{
  "d_mlp": 256,
  "norm_place": "pre",
  "rope_fraction": 0.5,
  "attn_scale": 0.125,
  "tie_embeddings": true,
  "init_std_down": 0.0,
  "optimizer": "soap_variant",
  "decay_shape": "linear"
}
Each number is 128 + 24 x the weight over its row's rms, rounded and kept within 0 to 255. Layers, rows and columns count from 0. Numbers have three digits each. The size before them is the row's rms in percent of the matrix's.

# layer 13 attention value, 64x96, rms 0.195, rows 0-63, columns 0-95
100:162138145136167107176131146120124138112096166123115151102109130127144116101145135104111106131161123147115090125144156072147095122163150131108123093147156107144156141165097121119166157130090150141139140162146148041128127154092117141118130124161129112124135094157140149115098108098107125094
108:125131138081099095114108133123125111169091167119110123104112123072153134131128140136152130106116130134101129112066102123101170085115121107145148175149123125153130126134152133098108071127117157135099100150153149104127143112143178107106093104170106089143163122117133151086136145143120141143
095:085128125178109125123132127070128143099112148157146121129139131160111114144117115127136131114081167141111154117128129184127165100103141137192118135121103114134157134099094117111142174097109128181124132132102111171124111140085097150125083130141114140125149126172099108152111144157103117112
110:169146130071145153116165186099139125118126122125127099121177119137114133112112128072112119152138095130124143151092139093107167155127131134132155129111100144128061132115129127105152159104136135137163134159102105141108127139137170157111137174139175130124128109116165118141125132161099161094
107:153149097151162152098152125119132109116152149123079140155105135123092114158087071131121122124136105138137101112138109138131124125126165120105153108112101125108185123166123115110112173142122128089165088126128128121118136184131137119118145140180130116147118141082129153146144059136126166105
112:143134148127080106096155089143118092122126138102162163134140142122093104143134158080126167143125119134104174133119120124130131127144143153133172185117147104115116181159131152152136126128142176075143148125152141127166131104135115155124098140117120126175112174150143138134106139101096086118
098:155132127142153151137144172133121101105122120086131193138095132116110174134123124134155126115101129135127146133116097162118075156123123108136137121071141170129143123120108118138129120131186091135106137118143132140107119092096072150125165110083080114146144099164125117128144164133115130086
108:106116140109113137157155138141158093092140144111137129128116114150140114155110063130146130153121094133149085107153169160124095092133091131108103115104115143126135129117142132137136117124095109093097167156139130128153186074181133113147101161131120085120126092113145107109108147122125148079
102:138109131083107136114151129166142097153095121142095146079148174153160138143113138147167150139151140107068126146139145139118101142169121157111121164101129157101138152152093174136131119110146166129114127110108143116161114101119115139152104131149129149090129109144128137178088123147165169104
099:139129115124151120154126117115158122137147119146154107092080151120129083113141115140114141091181132095142128122158097159115089130137092159143133090134109099128122170114114156121065131119134111145134129134192097140152148120142147151166087123102139146128156102115083106152174111121096114138
103:120121140127168098148135103111093144141142101131158122132127112101094131125147096158169129136141071150108157170126134193105101134161158131100142119114112137136126096174119178152154144108175124123124081120133107136132115121153174122119146168124093102154108129148152100128106147124171117124
093:124126134130192120153148144165108123115085158143125118121107145101116155127109125127102110078153125088074111091114101121128121121120086082148084103146144119119105136082076107125151140161140137123130138097135145142128134143147076189126137134122146144108118121143150127122071123149152113124
097:176098151127135104160146150125065170146140112140150121132144109184129154164171127114124122125118112132129124126108152133189151129124100104169101136111133133136129149150154130100144138121121160118112099112134144158069133104108113134126136120147139136121127145089090188123116125111149191105
100:128090120150153153168129104123144112121151154137155072152124088100141148137117115128145127119121111185115166152104133147106117143131133113122161095149118128145119154111137116126142138127071109093102138129103146046106134154158078133122135082091106157119153135110085132154120147121139139120
103:122146107120112080148136135153137129144102131156131141109136109135171136125069109128096125175106138150127167125110157107151154154136132119106105135090089121174140131142154152129088127136093175151144115075151125156119125125154121123128164105134106142102148110184115188166123106104120108129
095:158157135103128108163132083081113123135118136142142100165155101145089105153146123102120158125122143129148125123113115148123125120146084148124118129132120135157136150098111147169113144139146173096113149118065125103111102095070179167157142142125123089128076105130104144135140148090116136144
103:110110122151149114130095134092159134166151111100126079120143126127158106187125128182135140131150104136140100132146099105162127112118131106162117136117138101115175132114126162162137083105136123100122113118150150108124131161100099141051135157114135158116155117148099080111133103110142160120
096:141116144121140114178156103161120163151162164092107135122098104146129139113151105092102160158126177153147184142153074082108129146142108112155145121130152118136128108124119105103106145148124123092083152142124169151124120166139157152115136138100162129121121109134124121166126090144136172134
105:174097162133160127139113121127102122179128121146120125130133092189136111154100130112124144128107141085147127087113179121124163156106117108110097116120105192077129129101101125125075139128114119120098111154159133137155134150122157088111163133106078128178120117122119124138143126112129125148
104:138128138136123112107138139146118125153162115092128130136132127126164100124120159110110084120083125098133155127186113141125149115179105207149116164105119143158110130086112129134138112130116135114146144060165111128124070124121084125141090120134120122121116150102125127081141125165127155152
099:128156130160085109134156119150138139135121116135133118122086139125201149088131115120151128107132144105116099120150152097102116168092090141158170127105127090164166124120161148135150159137194123122137111121108139147130150136132099119123107152140140114150106157187122128127114168116111179117
095:148125121138167108131118161131169146079109151125103112112115128112094153121130088153158139152150110120085124163098130107138175154157114169127115135102127152129117149143163092127159155119116139121081116076131138129119140101169133182102120172089117124113111176149094124123149128157109115121
095:105100174107138132129161141112131148153092103120079153129138111120172090103114128124130147087149152107123165116129103123117123103133150122131066146142132150129112145131156132140059137149113113116136131129030092131143139148172150148101115143136131110114157112095095136127136136121131134123
105:119121102118095090145164113113171086141134114122127180134113129157139146104159148152126137114130156139122130127167122120129140101076168109167105095094129157127074133129137171176154124097104168131097114114147135119078108152146113115104128111143161139187130135113106132110164122124109119132
112:187113115123098120106132143130095121115148151112146163114154077144150059108193133150112140126143111131072100081163163111127138108118129125098124142102126162150129098125122144144145120164113133135134152133139148104119097130125083117113169163125155133141152095121113170125141144158141140129
099:193104116137137152116184133148096104123126134117135119110082124149137125138136115140142094112087114099126090176164128114146152110155137136147133105149165102132137119136111130132167099131161124071124086127132149133134122134152138149135122081055149101129142141134100135134121062109131125133
111:116114102146144139128123161113126091183160111116150139165096081141116160119127104090092132077099085123163111138142182126166135147150130162122098135117131128155128151126106116110112135144118117197123121122149148130133136126116153104133143123116166140152104142118092134137052107114126146139
098:097129112129141135143146099109112145107094134093117130080150116126157103125122116108139120136137128116196114148141179124067109114109118164115081149124132165107100142116115145149163133129140170156114146120119131113095140109111110144158128133110181106141187140123143109129159133161161157174
097:114113162135134125120153086109110140116211124157125130134167150109127114126121137123095162136136140158141120143130119179111160089128110120103131096127132194124130073116123128112119097150147126149072106143135107074154149098136121122139158130126099114118118136138118165120148089139093162141
092:122130111082137125166135070124141103119139127134128106144134142136125136130128117127126149114107148084125134084148102134148113077138154161161139097135119115069125157161153175123109127119083169119167121155156163135127109139139114116094162115090119123127108076142199118138117138103145123132
093:156109134137133080109161142133161112158121118119164162118166152105115128096149123133145115134115099119139080117119118114106128150126130103173132136145174158145114111124122131165129143113051110065147105091127123116144161124108140097092121139133096142140156185111111134118136135107153129083
099:161159085103120128135141156141098104147144136203094105166155107166121138079100132121141155135123134128119118137135162145183120156149111096108150144143122150129123154151087165182100130152126105167112136158128120154128120156124105102130122170106146117111152134160110104117134140137122168145
100:102139145133126095120106111111103119166159161140175107113128154189113111089148147133117144135129130149121133096149192146161100124134152123184173134137132136109101164148123117135123140176137089101163131121113131172095119124166145149134112114129124128120129127138119131129144059174134128112
094:169127056151109142128137174111100136122109127100104114094148178152119149190117143168103109105135120160134099124109135199098145159132157160151136177123146125128114125097113135137106166146107160158130135145122106084129146113136125109118144132108115166115124143133116126122164121115124133138
090:130125145079150160097113130151126155115151182078127157152116117120115072100134111093121105121166112091113110169142157119154179112105134122136099133112156137175094148128148148125124167126124119106117119101131154120139150140124123092163129143101101163163126085137166131130155135112135116169
101:086153146132136158147094133118130144154134143097161137102096117080121134108142119136163185099130172112131139125121106128129115125078157134122177135127106134101117098145137103191113125104091124143135147133151110133158135104131091183093131121161137161088124092098147099115119112098152128132
117:128143094125111099096148144144125167188151163140183144111135112114138134099086146140129132123121145130133134121131134125160129102122133127102099135180147155125145139053125118103106157114155154125138140158133087104116130116128168145046137105120130133124134150133134116158153096127165156153
099:151127130150126108111140125099147157106131122151105167169122144133159141110146097073077112145137122147155126123073127138094115131078121132165095165168133153127136094135113148160143110137130139105132148089151134101145128106169081132124136064121137162105114095127091102136098129138127133110
096:134125138135133060152126131186119122125125144130143141132147105167113128088138079144117138106099135122145079152087143103139105119142135137137132136115135124126127126118121137096188128113141119142111177129101108112159145143106122129102111138177111155163175142071118148174102163130135123175
099:157116163135124145110097060175118118136123140131119158142087172144162125124126111112125126181109067151123127134163090144139108126127119138130138147119102165119152151135142125107117106108077080158122125172122136138041119138114106116141137152111141127149148129121137133120131155133100112125
097:194143158160134145128097129110118055135112132093109103145142122089145149150142145132139116175176146127117128143148100122142096144101115139161118108126121115140124157116151133124120166154093134166114086100145129144156127115152128135073109142141118107171097087129136136179137147159130122117
103:118106123110140110117163146127124143148150119094155127134129143125115143147095121111156135168113144076122113113169100130113119141164151114135150150104156142133141118126116179181150133106144168154077104117119131143121162160113064156128122077173140104114119124125123168098119124134064123138
092:095161146122181140160148107119150118113116124114120121128102151127117134100131159131141097116135118142103139131152151099158125147096075127142170123129138127096114091152103150132076123108103166126175156144133091123102146164157106124116162169135128138099102124088124142149145062140124098168
107:160165161167124129125129108135126180129142138151124107134132104201108129147096108111118131102140160163083125143127101134110121090178128099122154142119125162116153085095113140150146152108103106173145106092137127127088103084157166091132109102106123123155155131123094120109115130122135137121
102:162065104140107069140164110129123116124149147120161126139069138129121072146099142114147088162179106136124152139118106141144128172135146099130140100163086113112123120099103118117115117110118099139126119109146168110141146133104151153096096124127106164152113113149122162124148129092114146106
099:112140152148109138125156130133096094098109093122073144156125101125116152099132142172133215142110110097140148196138144102123139147127111128154150100130108120106136155064082141111110125163149168112128154154124142155155110145120114101125120140118143128130128101103137143101136124143152131113
095:144131153116081082083135180119102131106127141120080120153136162139118144170134139100183147101078077135192134151140098111102145112094114117137141114153135110122104100143130143124112189137128124139155136160141105150115119182157103126119130144111128141116122144148127125117110127106155134130
106:115128089095125146123135175166142095132137103074085129149111130147125166111129151114148133133161141127162139106137121118130108081112079105157141132148140132085096112134187092169134110107123169107140128135107170114114077127134122129161113128111072109132135116165097126155136150120125121139
095:098092137118131145127133141138099122136126096142096128189137144130113126075115164143133124141093127140141104130104103131149135122110153136142134111081152111119125128061118143103105164159135147110154175152130141119103119087137145141168159127108133146157136129131079140096128143149212134113
084:118156165098147119095127123096136126113126139128156115135113142152114135132139129166144165100108072146120139095101102130097120114123126147158108146148204096148174129138145125129101118123126131154148111116129130113111172121126128085125094094142143147156126072156088163069147165116135134134
099:167118128114076101114108102138114122162113155148116139104143120130114149156085127144129094080144123143164149133165079134174116109117139100142147073152095152159125138162128081126100149140152138113112135136113143137137163114131105091101121169099121145122146138116146143147135154145071110088
098:118122159085139121152132136118137130145079121160122161113150104112093125107072113122119133173132165147120119119141160133109161109122113133161144114159156152122121102113159103101151135139165117149085184115137127137071078161107125061098140126112144135093120146123121109156134138117150123103
103:134112127140125141134107079111103131155108138112150124135085121158117176105128168104114105150128075102127113071138101126124172117142136159127120080126166146153126159147116200158096150122119159130106147126148142131145133099127150135108121140186124129091160130163116125160128143159122108108
102:111100170156121095158103145133166125137110127135165126168126103138199153096095144117145155123134155116117073087132103157113126167118122103112113133106123140159126158123081155137126176151159131140126116096102102108091122127143133105121106134109168111102118127124153145130152086133171133138
097:127131154170121132093123146152164130117119113145101122076063129155126113118168189106144141123150105128141143169125137115152144123064186137149133131163145128140152155140147132147140159091124139163152144125144124131115118114132129107129102157098162099059132128123148126142141118148149147146
109:148151127153193104098125167116107096126159168143153160113093121106136159131112148119116119158136191118117143153157113151116105146132111133121122153143135141116121130142114172142110128083054094120094132165091135124144089115123132116122099123147160152086113134147122165101124105129137105136
102:136104138112127173159106143145118129140136155083103069128120145132116114045113130114150147139115142158134183128129116161139130097135137166135049132115119148132142076119119144117137151111173105123176101120122096104168139119126122109130110129138125112133102151127121123092098151146132121124
099:166110155118133122182104174097084146154139137157108181110086111141115124117099145144150122132072120086125109163105118138095102152151128108114108097128142147138096112116159137096116126131147151102181126109112135126106166095146107125114138146083131127129118133140092128159098151131117139174
100:162145110160111122105112128181121140097127119120142123121155144142110139104134135085124134086172153098153122146085140100156104125103118187111121109130124166108151120129153142103128129164109129097119135109118115161073106180129175172148150144096115129083138113159107145095140100131136135108
086:157117139143147103059110101085149122129128110136125140090141114146080141157101121117094120123112165177117157149142129158132121115106155100115143102134148104172109108114085120111129168147153158099127077113126144102146114134155097092108136136160114105113157122139121103090111130111139143179
093:123133116125149169124135166166142110122129148119151107109147143144124110128138169121137122117123107106087173138145123174104131119139119138217135109133081131137097168176139145116107141116163144141095162138110118112145148118088142104110193106122152136143139139118114142127112119147186118102
089:138115158133133137080104136087144121111097107132115108117098058165101132104152115138125090153139133126122120131171126137137081107154153093142143124120202100109129126135113137128125110099114172151146173118155099136165098140142124141139113091108134166169109146167162119136153112135129136117
107:128116108114115137102098158152135147132131157164128110140107148103114132126128137118113144107151139161083110138103109167059139119146133161158149094106135092128134094156083122125127138117134142171141163090087141147144122113142102111073123090140127074157133115103146139130167094130179133125
092:151079116126157154131125139144089089098097125117150136137152178092136086108119084116150142135097104094136104127128117124163126133179134157147120134123109096156109109087116113146147130142146156170112126151096143148090148128168134088126128134148135139115109151159095077084169134119135117124